config.toml
n_kv_head = 10
positions = "rope"
lr = 0.00174
decay_fraction = 0.799
seq_len = 2048
train_tokens = 723400000
dataset = "wikipedia_en"
Each number is 128 + 32 x the weight over its row's rms, rounded and kept within 0 to 255. Layers, rows and columns count from 0. Numbers have three digits each. The size before them is the row's rms in percent of the matrix's.

# layer 4 MLP up, 2560x640, rms 0.0599, rows 1997-2105, columns 256-383
101:116174172093116114103121147164116151116092089140165115158086108138197069135096196084194126112080127102162131062101119140169172128137163152117104115040148115098091075085134116141083117102142157078189163120131154170125150134157150083152099132146096152155131123107153133137136136162156163105120109123154122168118107103132140100081143097050126185108112156125134129112066086147148097048161
101:102141147134092131164136166132175205135106113126079184159119110098153136087107134189108065125153192188093098143098118082148135150173108105079127174150207122127181123086096077141168086138115089101092113083140115161114173114082165181118143073158108152158081081172092168121133108152126171160092059120170140151116100058111132170127121159179141082166140120150130105082110101102106132079080
100:093121106171127152141090078132192100173122166154163157109133093123139131108048095140102099152191143133124108076151088114113114118118115083078134060096142135117211148149163125086175163150082142103170184149115128128121110128173131154127118126156096108097145110100177153111086109197126109142147128125192188179093145106101123125110146146100144085180116053121142087107128105123171081139135
090:128124139122150186063120151152208128138146138173145184089121112174154162128088105127138156118150119075160113125105160132139172112088192166146091155150130129088135151108098116101126118187154079071178119114152092169178146080150160124095108119103194081120103117093122105107136089162107151135145110131145093173183090100089191192103150087117146118161144126188104070143041132099155137119134
101:095150129085102122143125151127135137094084090101167142146086125149194093123095122135129114106132245096126166142094145108120145117088121148190149072098142151125111154145150093088110172139153092140188124141111079130115152155075098180171109137161090115198148162106133095082036139108139127132122183102163131100145112103134152121149124147110139103149105117126135145127140092155153128131111
097:106179160110097162152138135143161141079157172117128152138108061128127127085171125103116119123109078171103125117178060111117142137191158142074136141119145137137120095151188081171109135159113174109160143099157171117113210098165151165118114136076113125119152153104133113098089165150082099111076131136109146101108142119075069093133175101096165117149217073119151076167068095100097138098109
102:120166124153162114194143169169106070124111182138117134159103151106135108166114112127128178137121145107091147079133170149120129152135120115104159156168077122102118126142124145158139104128111182163135115161094121159098124075109140195124136129067110125109121177147099112103077119149149079112103134130182129106087098088060171149088078113180152115079186173114088208123141199176097124096140
098:109130089141116137075131167140111104079117140160089121170089103129188145156080120170137117131131157120148152110130154111135115104130076085106086125148158099148160109129167178103106073149112094108185119124136094149171137126121110139137120142141091163056105147144121146176133139081122135140122126128125161159180100106084187140140139166131150114082159130131045128108170103126105132149074
108:100168072064073137107157144163200107144171136137111115166119086096097099102091168105135120174150117121187108133158181142123117124133124147142153084131122119163135076092111153097111108113150083112119148081159180026169099096167148104152070137096107157164126167086078120110137113134137120114117100166105112124152099110182127073142115142117129096131110117154111170196105170121161151122157
102:103088088137159154151114151124103127155129125132074141164112111183116165174106126057093120140114128137136128161126117138096125115125126145117123122121126139125158103161128091117074155131114093123153179083197130114153126154112140117058084132145113103137069190161074120079128102114129149098116094139187150198093081144134110057131136108083134143154166139114143092104134160122142115127149
099:109097161094102178148117164067156177089199093154095111093055142156104043117171158107124077096159098147095092149167127082100131116177102137140108136156094079151080134088097132056153135121117129132124087093116147135130168072116072089154168160136132145101161132134183120145088141130143141092173143120116132144157089168134095154102100141156087172114103096111132147175113124092130120178118
102:118113185142219110169115084112185122084154162114074147185103111158107143147156152105138164174103109135129124176185095130089187165057142126124203135110100127082077164148117084197154099148164165171118144078107143202159053139088151132106151111189090077153124096147097136153117175142121103111125176154080145162100118173162140167061088112123120131123164164133106101155090171142116158161145
097:078136159099123126121101160129158111159112125144164138141127137127099179098164189098144111206122143123126147126143170117156172074170103102116117146075168125151160144087164113156081126137130202163131055151097148188103177111111128153170153226154131165097137075129112176113072161119169156113147119069108151162151130125115129137148144104111135155164091078130155054087120148183090186114101
098:126151098139146116098162149087127184170217083073173070110099086170132118123204162086176129105147124113162175138146105117195133133115150105148133116152143177191129134135166159158176155150178161170130135138118090117123145164097192125094162156169135145114120143120122125164100135139122112113128069097149104135120127112105179116062136133098153127152136129152130116192098046171163094128163
097:117134134164109100113165126133154095056123145113153107206022153147120139156162138098153156106132088090135125093158107171173101139117134115159119096152107107155069102112136174108125143174130164074145112177150127225118128166129129142115153184157163203169064067128183147183112116107112127107093150133107106154174057085123124155083142121100139122150086122175132200108151083122108137119127
096:121088136074154129081125145150116079174090095134154069126102132125167105119129168149122128141173098129137099135175083166123172078125124150146110150111146109130177086137127072111171108137109130148151140122149148151092116095098134153088172169078088146142129152084160101189135105170129151122091104108136126150069058135103079089082111127122128120125100169101112186184145138061117157132186
096:160195121102147184101085131165108143188186133123080147084132085131179141217124165138124139130134168151152164035144177158154198137122135152070129123163066088180119094119083158097148105122121157085178099098189161128096130177111102093036153095105033139149082129084132164196095080161126169095144138115115146132127166101119127130164134131092169131152121110172150166134112071171136145102118
103:168176195170079127097185151111147143066184119175087119104120133158173137095134143098164134130114100092088150164049083144180123154162179119153180234134118162189122151134125070168136105079106097176129173141133133133089152098130092155135079146139145168137084198121160175155100077129154140154132182142099118179145161176144125175140110103111147133154117107142128144145182163133185110098146
098:139095151169137130125169085141121200133131169140185126117111126140130111160107130142192153139117156115080103165156093137126091091141144100161159166169085168117116133082108115062122129175128140124108090102130151096106097131089107102102181130119110074124147104118084136137167131052127152082167165037148122135138157176136112119100130179185131096098091109123135080184159117113107142119106
103:155104112071162157150151129162090139139109127081133197115097143121066100113150208180120102174154092135144099144152142098180151157080154105072150118139126124116173114127162148162167176141143171095111147115131172150138156128177090106150080088192079139133126108090127118102121099077154084141130123137121148103138129136181099132076112119135114103086124138107124093067111135136123037100135
101:100128085148194065136099120147151099176133136076182153165059150115077180167105075130196101107091150100180127091106160126075106144172158146131170146143155147108155152203060114104124140172114121164136087135096138122102097081203121069108114147146148149146150139112116136119157125155101095136069187196158086146104139133080132175114126161113150098141130160132157143093119157114182101125122
095:162132126205143115131123098176114159140121147098077149149162145189109163149098082137129130074197052099098116113118092089135147154078101094107146174139164073101117091081039139127173115150184197118107192123109097142066096124111175143126106114161107138128148100207130112104155094065079084125098149105173173124141094204125175203140132140177173165122102113105146124187116142103133088091136
106:094189120162103111156177098150095091146111130125130149170130135155169133174141169127137115201136180182133111221138120070161125080116172099109127107090158107173155128122177112080103062125098120102122151100144094154167115075103119138107127133151179174126081138118099108150127172097114093132128135150055116121153112120091084158107081203086125077112108134120059138177121186107134104121071
101:188105187150138146071142113154092142145114105113202118164136171148177163133152153121132113100129096097092098126154126106119133111095125126146164139127104163095170080085139141115098177160115140152095096149187120171128112061077133146169110172097130108202128181166110129101107138099136137171142135137107164076153123139141086138142161159107130127110122146072121141172143128169148089123158
100:167114168146144107151122140143121115096104159131112160074140200129143161127062182130072142117163024107094134158170134087072130176125118134152127129142126141158114160147184142138184152101165092121179156098162174154116137111080163214110123149185074164158179136127130152117121114054138120129153187149130112130141124116138110097106093088073116188157132117158136122124145117119170139156125
101:082161140125105143146100157164119118137142106216157143094155168148106138105121104151109124112139110125102118130121120147115139178110116108099128098098100174099137137119111131127154104085165166099171168149158104109122142127106112134104137158081058095131110131128131111134082112130150171098088182150168143163144131075116232151129164100105128158147123095149113059199135049161044160065172
106:145082113094076164144100127103089112134160137107159104163128199073134141153030144143127119133056100093123084134136162144083120097132146184199115093156088130120177105154113181094160090153122168158180131115125091077151145148055088133105147192188149124110130110164154091110141186101119154101120083146113162091158149118136148175082145092064131129122151118091167151130097162125128132104138
099:173227136167125141108168164094122100149128221120155112167166148120159142161175098132134155132126165071127112120105144220132066160067143136141061153137123082116147133163113111160087163097128095088143090150101136157071086128144127173113080099111032133089201142151119104126090077127163155105089140121126113179145192082142137094101144109131100035151138099097125150097168117116103136183128
092:080104141138152131143120151136174113103141113110164166149156147155138145100101128155067122086074095111128181198093112162146147151076124160153148159153187168134139107145044113149165054072080175216149161065121143123160167102138084172139136157066086077103114121141102149142123141119063088125070137108163130129152123089090145136113072160137120094178101144221113090179134161078179117137120
104:169094159137165085144104175094091179137085074143149108131156151138119144149199133141131148139124150163075142150094132113100062125147173109129082122110161201135101108103087126108098135092128106132128102154118094202167113092124099128142142101178138158143083115138164116146110131137109170101190135116065103110146150102140120091028112126127134103107142086127093208173107162157187139132131
098:152094141106153057137115174175115139100124145181074178162097141105113125122129110128111113114145101086087090106184069117144200123160109096174116130144129082125136106066172139159186126150152130079117073109065109154120104071179086138156159169081072160132136094125054115169186102169099071116131061106161106145132108126107120139168128165179113141158139129110128153104194088134163179126081
093:105122137088165142129096236165119155105146200112112173116155098141136177146103148060128129124123136141109141137068151219057134114111168162148107173108148153208097121115120151173146169103086099106128156169101111044191151132084123147080102116121094172120132165132123155178140121125145172137163133068052129118134173134151122162181060082108122114152082144161124115150068176094079133094127
102:152109127120188114137203127138146093042123107073139112134160194116175161110121146138162142105126159043126110161153137118127073162113111159111140174178104121101107081063137072110070179118109141079115152148159031105095149148089091084183115104096077167102085128108150070114115150151160111146121105123112065074137185093161072141117057113154118128054138146101081158161141139168166168147146
101:147080166142138190125150089147159147163154083143128112132097171146188151162139107067168103119160053105125151144144080148176122162073158179154121148124120116137174129171156095092044053135104137182152101106094125166122124119114191134105113104101096106161119098113119151100111172131098104142156102210110134164104125160070092167104145090117142144141137173105164131104187111157147166129134
105:096141110190051126148175111029165131125151139117146128143100138113113151201112153105117132150167102126180153173145093081125127134151153146129126149115133102112105102156110083111116123131110161135117108091112125131101093071087134097151132106117086152156118167143080060131130131158156175128130119115112101133162072102154144150077149122117137117117122181164147144157083153120142132137093
098:128169124159165127124111149073152154202175138134083153130147117097143171077116027085109134095170126099154174153141073163155132102147088105122104074154117104155119173069158155118112100120097113167136131156129101161082111122100185152108173124203153130131115166127101102128166160172120116090134084147099136092128143132159127112110184085129156134118157188149162074123146104143164138145066
105:118103213169149159142153137118107150080154184159057128144130130103156136153150133115170102150188187127246135183099139078138110147157118097152107127127141107135098121153107103140091162102131120177128131137155140129129104112087131135091102151100126134108121137097159113091135138148129194108172110139146124132095144141127051098140135148219138138146108137116153156090166103190136086079161
104:129097078134153144125130156110114132152103069067092151095138151174159128124111120146089170104055184164129123127146146157094090111049078117115128205155116086130125108136124107177099084104089063149122132110100097182096182183102159128123159146113113092101146179173124118162103196140162144157148139096139163126162129141138162074139132103071108134163200199090106076113155123121088148118130
100:110135120083116073106082108112133153126134134113139086185151122062098067099079124087151121112117067169134131123140150133117103082161110124130129067098135089167093150122132111140108081137101150110111111136074105147175137083113158099149142167108169147124102106201165105135123104106104073115105056125116106169109128163120127168152151147133148162091135129139137119091089186120194146112092
097:157128041130130113093138099098125127118076097146162079177141173096097084142184161159152112110157157121057111156090076138099079057128121204159111103147148071119106130162089137118082104160122161130120114097142119218183131078189110173139133169074140151140093106105099170135185179108124114138114110133134121105172106110109108104147114180131130138149138127217059079163105075146135121098106
098:157091126094136093186159112138128129130150138177093101088088163159091115113166098116192107148175075164222120102104137128169067164159135145151071154221117144128130078145104128150051088082182150142129112110085105160157121134085092168123130111147133098155128185087152122074214090114139102115135127106108165106176118171116175107100113111052177113159162188120132120120155111112144098079066
094:084157121173116183129122084196096157147082134136107167156119136167176098122127131059159105097138131122102130037067116160180103097168067131158114096066151125129114124176091139170161127168119108150100116119116186145111058170145118140180083180173113119141141095129163101134107040163114177167091092130084092153149145115137120110135138101106166169149059129124142155139174077158110141132025
096:149188135134178142190129143143134134138119134161164105061106179129141128109112090143122145164128130140146079162171094058130101095111066129082111209102140104138089097146100181099096153152124177119095140107165118175142110062119094113136149185109166143069112133132120155143166137132094147138182110100095071074147101143145104164151124116153146205131100102142166108048152157173127161105153
105:139043213099159128162122123103062133136159150135045105111151152152079186176116110147115127152107116110184133118096102140156117120113126177138115071090138124130133100102126097091111150121118194150111152128166110113176162119112113110136140139164155095101096087123123147133163091124057193071131174151118124160098195150087146081077086128126120115152126103126090170083148138110093171182049
100:112195136156089128121137189166050125137117141095122139135123123122123091093197123195095108065117065116113156119173109132075088178133151140134157115136098109145146127203093160078109116097118152114154164126089091109087136111145152146126179105129151103124150135129103163095089149123113145145189144161086139113120090149114122133079135129158105140169108131080169079123146150105171082105134
097:068099105136202178094170130118076110133107146162091112134145120096097124111101123137076171136207135154130098119162131114141080107125141112099166084070148135190088163118144131131146163140113110065100146138178143146164109122179092103089122131169093104113135039141155158173103095079142075166086152120156164088127123092069121126146139082128135068127118077188153157153124094143156144144114
103:160152143116158051090120123118133174157192101112085132158084118109161142126120148110179148101140083092110123128121084073129108206109161103147125097055126138088129125072084131150118149135114080161106123123099145171116088127179163138175115111125121096122131189088156120145152137176134142135149202169037094146117149133124108099095126093105080130158108151125141117173161140114118147111127
096:118131126138154138133146114136178131120135172144151098123144159108125142178107084113119155090119089177089105153137099131106120069062114159170151114161123191133103106142112133122081150153169167065181144176170138098174066151175144132184110143110091086143121094133148084180149137092172122120140142101111132077087076126119134193119136129154115073152118087131168123165096131096173128111149
103:128155120096128153136101134173115079133124152153160118103144116065087129104158171161152103118142160210153181121081162128073153106092134171098117091131120130162207134063141123153153174090112165102125218186155124152131080119127127161138154091159133112176181110059146143124152129138116131165156085175134193163132084126065162186135156137177143159150105156111056111129101102117129142139078
101:164102162133120134126067142077083157081111122084125132161102091070103160055090192111134145089125141156156151167069134074084092126142158105119143117143164128155134116131122157115128110141170117155152108134090179068137162095127117164171133142106088124132130128163101099099171177054179143061094128166146157166108082110091143107157111155083144143112150136105117107123096110107137156141170
095:088143087177138134125120156109138075152117201158091171097123130146114129096124115095094144137184096153137174112175137104068184109086170113190139152144142111156170143066102109165130088147121188099091140137147129159102125078125107132087133145090079058114106146134159133148085131175110198080121164189120141146161087044187063121158106148164175131160094139119170156108109103099167126076086
104:109126161100086083116103118191096126136133145137123109203153102101159148115081135114139139093154180089116097113105070110140140170119124131149120121045125151141188110080146121096116175088101086133140137120126146096141149133143126134110162149187085096135184109149150116139137099087165126107095179068149164130056168141158056091112138122137173109125118154125165080184158110135113197126152
101:125169031125211152075102094120152127121148117127122159102118157134143121126174123071091146147173114072081177096106154163131131109166101113072169115144145187112115202129208125187153091163066126152145154118137155095142110152068198148093150106082082144124174091099106130146102123118131131118119214166085135112153176149059133163158153139111201138158121109148104150153146143142097154122153
099:168154146079108189173137088130131205122090201111114090115106105152114065139121117157080111115135135123180119121160106178125143180090151152089106151131150145087158085099134108132122126155170132174137144120086138100154153100137098091113156090114162126163143132179210112115152141205074093163116146133190160211132147129106109186142127113162144099078093113130119194121066149097185177068147
104:136139129147124115116105088126107127112138123062112087148138126128138104109139183197129148078135148127124115199108093119134148135121093126121170125177092109175104152103126117114081156132135117105097093125087151167135127118147127176173194102060136116107090205176140126169141126126137161129141106130104094137138041134195065113131126123101108118178130128163125161111154109111102185134158
099:099150194089087141244124106158098098117119125126112148103150066114083167141123164100088178093107171067210103115140102162065098119163108130089149134084127106124168055115131169136139163102140119158112158120134146163168127086089125143211070150106136100088122165178132048137130085168125114144091134142083138155170137104143131067111133103122108130100143119124115113159182098060090173102091
097:143051123114123160182145154102130152178078149085096094135136116157167167112105116092168168120131136106177140124118167171112133094168104076153128124116125131131129098134107101111127142162140116163122109149104176067116098054149137109170119146144073128144137126091078152068152153101109197086143142130110136144103125170148120079149154166081165125183176128094118126120091147086165135182087
099:124135171147061064148072123163137135120060162120121150148145180143161140115092146142155144085180099112105128153163149062130157113151109139103127177152122137130136106101079094126121158126095177123128162145163127169131154149110087132129147134137047103188174175123078123053116155084127095155160094161132106076141120149139124174146154151137138098110084155098070152162163151135144177154134
108:124131128128134111237204123158142138146110176127115157154154199116137168153111180161117158129175131087076067142086121084121158117114158119110125108102176148060117139139174159106122136121166160133104093103130135074104138113121147150152062178061135186105086091095101143120164119118164111160115133130087127137128146161182151127145136185117071172118112118135111150128146143099064103083073
097:131112120098129152122142176063110101115137110104185148149115141117135120128144117092135177104160128097166146115082112200172153160134190160148115147086095113151165151112090137110083112100200155134114080116067133058104088128115136107130116155113103111143085133106131138153160114117102092128103150137125112140116143182138101145180108093130119102135102130022091124179149177141091123086068
102:120076128131159090155165096161107106109127121124132150076130153094142133114122171110133134099115098115142118063122060091075073185090149141153132158107131173156084149078158153128141140170161129194110074140131160039144118146090101126086112099160106144094105101110145134121171125169183192145159142140089103129106170115198104110135122180174120149088113138084103130171120167113116155086142
100:107120089127042133166065108094136139136092140125118075126108147132158090157166140134098176203136134157153133151128127115111119153119087130094164100151151134149110134138132098160154201092099152149129141132131140108086141163137089154123122077131111162167122167135138081144150129126127150044146140183110127098115154158078140170097113135134122103134145164110116158110170124119117124125137
115:155108080128096156103117176096115103143125082092141139100141112151057146121147190056177091111126166134096146159070185141140077106165141147127135145097110121121218088117160128142111113114136118161095144074130177100139123115135126124178127140191174156157148182131105129079126118161116147153171160127157122166075074076157129100142090175064100094187181127138130113112135166110109117122176
096:112134136144069113135118127188122157127139102081137116125139169206135152201132191154139137128122107108087157154132107122056096097102138091099135122140131135112159155201200081111137171177086152108141179162123114071182080134127134158145111098120122122127103135109130067112121114133085098083163122159125124082101097151096112143074069174098150128185144130156154134159118202113140078123075
103:112129109161104084124156055116200111084141127174124108155126120139090131063182145155135141084060074118175112120109086151084147177147174153140121072154081124066141153131119089134063071109108153127140126115107148151145166177135170102139118188123113061141151177125186145134075112141146090148112128147168089170130118100138143164045155148107145143152187126143159139092169168187086151102104
105:179112068116103067083093160129148141145154145124120125109118183184070127144113135108128129097080124115111136146153119104157121097132138128146106131149134139157199144141053085169129139099101109222163092115175101169113113125167130183104133205120166118134089145104112138118153144144142187118097108120154139115149117159157135079104079124183128163137153113135144191177093125088212139105115
097:112113116084163121157155153102107145136159080132147120108123152101164136122153167129161126079104048095070100121143186204088111194125125145129139137140098052165160137125168123108160160191151187184134138111106169184118099102139079180119097165128135074074132209094067163060128105128120088143111137094139080131155118103141123099086136166151160138163085150130166114120093111134138072116092
105:119148112109163101139215149090044175147101132176123111124115077171079151097136110070176160128147114147148200181122200139123137155128142091141077149148135080137072114151121117111131100126155174224167097140079119153116152096124139142114064107078102163131117152116177087126174116144104114108105116162157107112079152116120158170169109131078118131131048137122118158114124119112129132125097
100:144095091102146120129201142142137109153153110118134163119121129078094121109071140091127162145055153135097107145082151128116085122183118232117169108130141176124118149098159125079135091094157142111132120161113129174113131150108093157139146144121117152140164117086090132113098124124133091152085146147144111204187101140084143194178115151135107086164092149111210138117125109126115128131124
100:127085083113174107144140120147173104106114133110158126110083100131111136094097140164119081175132132072155133193118121172106104115081125138127138184141130189192161109158115075131185197122143135121152157116109093115088145099131080100178093117174150126109140176122081140160130123148093113142097082150111164154105162131075126132201076099117205159179123105125094108140138109117124113060143
097:083178132108107141146131142142133170132124153145137141104137128127139093120087139111127178118102105159112105123150068136156110155127083149098149116103156176194154188162143145081131120152176157109104119069110093108114089136126090148124148074133147113172113088145155085101153125126145118093104129135124132153129156136125037121090099152123139107069105154101108116138168109160121096150086
103:078170197103092058100129154121141127140137118117133136153137116064116107146160141105184148158124143136151135109166148072141139166115137131111109120165119195108130107167117196111142097124138192064094098130099134141035132213133120116145154151112128132124097098173159107145107151180144158132149138147107114112158108085111105090101082131129123112152128125111151168062147081101096194068075
100:115120102126167134210176095096162126091145169078134101110123073119114120111118126132158101121173133129106146219095175104110086161132096131122194105165074100129162118054137113142100114155148109112116141120145124170136100149112175110144157074053122160049099101226130101104119093144061131159122095115089120128127110106125117130129070139144097069153171095189201105186101112162113185051156
099:120097170140162103120156119179141167192161124139179104114182121153169151137143150092128179154155187133089105083135133075115123180146123138091085117080075139108117121085174094089019148109142116110132124100127104133112144119130089194077099167145144160114114071161091167150209141084122085097063164129086119108121088127128070166139152123117134151089124160071105145142118116102116166167117
101:167089088140153146132182165147135110119069149095126171154164106160124079079053108140068150139149084122189151141101068122112119153089105086099136180024059160113094152116112193139151181127099157081197128112124091107127136057085137103094154153147171143156156121130149159154164093164092168136116120150141099151111103099127133098101148083170142094078103111074140086200143171142100156137135
103:028132128142110170111163145128098092102086140118129165155190137116157087144203155129065160117103149058093189099143146120148095123087173157106088206097134093152166107127126141155122161089133115093144165133149104136140158140105121155107101111152150180141163157101203153105118099156113108105080142115117150113160154155097130193092083118154109127135075071162181140147117078100116158101148
104:076116132111132095139148120203156196117127142124121088096162184102160068127109139124125131136136130086177072086088117203088128093111128096148130069149163160164114176085115164127079090088138155085069133118139135115116135044114081085182120209055125155174147132172115106154154177114142111119111120152139098157063125076121119139184130158118111132202107170130180062070151115143079128108133
097:209140100118130118176140119112094130176153099064147119143119080115133180153095140165137127152094169080182143046125201167133098124197127156094151109162057125163139162102166122157106080130092134133124143116154120164138152160107119095129123103083167148140130182169098123102170065168201144132127044120095134164121073078065134145138153121146092132062047166127108085132125145130118154053140
099:159070167137163094116149161154143127134099130131090127123124226127120081121172131109194189126192118138076137138142213135095126130145107103143104190111066103114118110093139146116139189148152112126178128125122125081143125137124116147104142084171115096132156133097112105140175132150140154113154016096171134105113136166106119144099119118079096159082128114131162099097076081089135113111178
100:150183121082155102136154149186144175170122128120143145183125105147081104079136144140223095128081071147190091136095161144132119138145141145121117128142125088110125070103144079133106136113135090085140084118132121092176167132100132096117155078168111106149122104061156159159113141078124095051150128177102130141110120091100117146102127126184090144127136154174133133113082129104115180082118
105:149099194156170133169096093158155147099137082131142148122173129106106153154079113149140119123095149120153206131083099114211131103083105101121141088097127118112173130048164159095083169128119152086134075028110183132146129120114110088146084127164147116167125142143170070127070150147090139089100071160131152115171121084050140130130177115143115121160158117093114122156142139120135202117098
097:102060101163115107138127097132173186068092138157120111094169142112123082148151149140115110126173066165074086081120138133177135127128131156166136189190140116148150111151146126152127133090099131123159168100074116153094069109101085119157192125140138100173150149130151104134102092117085157094169126149165144152112049115116089074091093177180117131072142124119142167138053128097106109158093
096:158105140192128147114133161124105109128127104060123097237091157161165089124154141135169149094136089108110118109129174069192105111119147081131134104137127091115110154130151078108090173105139116143082141075138109146137214096131131131128160145100096124180138133182087152080192137108058100144136138136131098161139101181137109150126134165072124075061134167073173123148099132087097089135088
100:110138137166156151118115138162209113160157111124139146103146153168162161098099097183185109117044148104116141104102137153153125136076097149099135187113126094097111171163127100110141131125182102057125145131106115123049141150171110125138139165110107061177127114103139115156081107128167150067143201135129147133100148190100155131149148143099175188108133135188095051162115112117111106095140
096:147116125116134131141126178072099145167145155090148121076204147087186137095054067095151152076141122094176120156106157154112109055157117064176089073093089162109149170122164172124146140089097127136135068057093138193099151162160082102112153135145101111095133124137208143120127163139182118194170106126142102096106144174172156161110127149096110127168098159148128099144116145156145156115078
097:151183126159106150116102165121154122145136059147134080139137149139154116193118131095090127104140151201174091117207089144112071171109169128072145110161130111160157131105180107092136069136156158071170125119122141121109167118146104148086110124129127139107137156158098127130051085115125107085079110175128146133186136130083117095095143108152111185125104136177164112125090157123145105086112
100:193125139092142100108123166130106132142116116092136174126133144034123149080153110148134104092114086147204161059161100142110162124132100082110149124112127139099139124174147196130161127122152163098167160168114132114177106127135148147170171125127151117118154093147157142190090139151082144098128194132141139123131145091134118040121128137124109180174146128147152140152145102119167081133106
104:097150153173093132096135137180114113107147114197101145149125136173094147185114129070140181124177086155144126106145098051144104136103184114123158142154127103232152161093055167154161140197103113091107077111156191085187106144116198141140139156100141102133132160082123153145106136124063123100153133137088138182124160089029079075123166168180156123218141111145109110166166142148081222074125
098:103102132112116148126125119156141103127102095119106135176149122140168143172118120103193167090110123137081206120102136135089098103120182171161120171164082133136112155120139083143065146148120120115133171159114104124110093170038116115076123108058190165156184132088111102108066143133160166091104138147074094149149022089099150110194110128149124174102195116149138112130110067119167117134094
107:122125155127152126147127149141113157131118166124134121146118132150161125146074104105059126159211148146161095117043121121126161094140138098155153126078091085113157157146108088137050071113100090087162132169096122121122111106063102135109158080144131080091072109112104110082146116137104123128114128166106122171175128173127155125095116113094113119137128127125127136166129133079112083170155
101:141130133110109112154151106137040146140169084126138144129147154111141141101168197149104134116140170132204106072126031080081111145176157082129125158101078163131118125182194114088094087079175128172182142151101136238117122138097175130190134102110122149054093106132130127108134124094125127086117145146071142086130178134132106131095197148122138156173052087107105092082119155088115124123171
098:178124121167132132139081173099071174107183160097168127089112165128155124137201140100126137119165115141147134129129142099068136144128123103090065085131165154098158088153087140119127105102171155164082153091127103149112145141160086119070134187114131143130098123131064150179127162144134160086098131107118145100063090126108144114110140166120151091128149117132124137148131131171090109122129
092:170077147149122142122144107141147093091080128129161138150125135116099169129121085164121148114142140129091201097134128189142163091173186115174166137171108112132107143154145130178072118150068137156154167074145148230173132134172156131118057073086091128169145177114144165123104131083137120133110144087106093134076111148165174160144107218139121138165151130133062156132134153112155175139113
098:118150132140085151175126100148100151137115168094176144119160132066124162086126083140087101143149102169129155152068131117143074152132144111086143154131118131135135167070189159137071179124094141107101141166098159066096101180099138130120162112128161137102102170129139140145127162174127145141170126120099104099168117153085088127085090132147087100151125171128127109121155131172111124107136
101:084127147122132157147166154162088161087111147115152118165132144097090122109155090101091174105122066146103089101099110155083125206090150110116098139165164085099086147148112151136137188111100114096135130097116084081139097096127119164137204170046163125136143139108121142161143092118145023155103151166111187122135120131125119211108143129101201134156108154094146057141147109154117131148128
097:117157144158160112134152160062130120157141146121154145108110104096189099178143182132142171110199084127131095158155075091167126141065192140082167134126110172156121111104111161121086153131102101132124171154105145070107124069102118079115104152128111138140157151156173115164164172146109155150100166133148128189100108136125113146064094110164108096083089164110155116142138133113183118056175
096:116145174119131084114168140175143095163078125118094152073152143083154093159067109092190137130097124135166089105132135115144080121100149185114137128168119130077131127150057159143133156145118120125163157169168104147138134161080110125083089116155172166062088164154162139170090109123122142120096100126096064143113107141190156125052079135101127127152074120137127170084165132176124133137140
100:080134113144163144150125215139161122119054095098115099142091137132170134072055147118091152123130108118154096100134117159106087166146159099166108145111172147107095148119171136116104097146139097119123141128173181170142175143101136170132122146123117117112102128161099172132151116120132189153138137172070175168141054061133155139066135115119103168091136136101094188126142135099146120138158
095:118098099117088144166153125127133092121127124160105147127177088165100134093172171123111135097108127160065134140146151091152120122133151124089065097128156091174136099188144142160165134139110151183143139159090086047106059114159156116110162176121108140082067151159197109142140105056110098097091125095091109151158143085163088142152156072127106090141115162178146109211043110091134153067101
101:093135086139144102140128147109190113149128148175137198164140109156067120131100167124137111146087114116110140099098113128170113098128132128173146059139079091142101081200134187134113109124115126147118117108119118190150089221086092110095117109100143094192120065152165126138155124145106121144130113184116139198067075110151131120151190138077111157116134074137152109120161151151129121138082
105:138124120093123148145113114075123140099129155113143117119132154100124094111166113129103177120100123100116089142179118129086140116071107126077100108135077193143080120094124154110187091117129098104136097118141131122099137154089165144167127092151173163092087166190149123113121162121113078125095113107094136158144130079114157123111077126140189139159145069134161158131106149082138115108140
098:131153111135151135152104128149162131140174114146097145116139095126103098140114162074108122071209125084152146194131142166112103110126069078117077108133081076117081139182145112135198080136122104134189133131140174184087073154151181124098096079117113084117135115170085171146060146106159155184096141084202152053143118128127130129070090168129165147156174128107147112182137132131138102102179
101:088162111127154176153131130136142205132139143121132140204095181103114138134187134103142149106125085137122131128155146121123134154108085174145103104157116135220141158186107103127194176103141206095105156124084106124124112145093143132078137120119153110140091139139122145091102116137095098128147182132137098168104135152138167090107188100093125197116087087135123173128073100124098116126130
096:133116134114136140152111139163130077141145109166134188112181130173122128087089131103162149131131175135060104070114162082146121104134141101143069163095093123111162122124049070109136079131142138141100091072139148088100111118143102114148124097157119147145149114110101118092103108138084125106163133082122140136080119153140142158100126171095109107100111155144170112116128135121136131145149
103:087072121159130110126171141124154054153122131169063111078110103085169162197185123136101155166105092196115082101115088108119023076117218135115124151108130177119179119138172122159173183058095190080147153184163156148154092112080157144112162119121137102101160117135105096165069136116145120139166114079147193124167122137167120063158121114169118186133098166104109107183133059107153144140148
098:102157136136087132151106081103109110113104126113106130074126130111124116192105201141149132112188099099111137096126130117148139130130198100053079192084128143143137111136136089105130129131082109168109158177151179130172084156112114139111095181158151130143126146133124114118114154113103138168158108148090151157100155163081169141168138177079101170158181127125043153106097117095088186104104
092:149158174127133129115120152067164149134098156157115112082153084104083155167129148156124117153103118123108198148118124120101129157118151151109068110127141079110145147168121154155224136144151141125102162126111111176146091159088117165132182070114135077138092124107155089106116151099089132077206122141117094133106107106206160126082062112117086092132108160148122167157162080145148085115190
099:126159133162131123089116178063137118132146128124133096157113144202169129184134127093102104112192135064132105143169092132195206142097133097063096110160130165159092228067124116148121096135112116144149145123154110173108189165127154124161146090113146129145105096135159165121174152158142128123088155164118132066123087140072151155103115159135152084114114127130145143182087151173185145093129
102:138202104154133121118121114174075149156107118172124182087142101133154116129078175115139155164071143142103140117121151074168143168065144108132139123149096138204151117125106142126134071096113117113112126173154063155145098142132111149178183048120134208095142112171058115095130153118124093121200081141118139117138085212077184153136109152143100154157133130138118118138159078115129154101103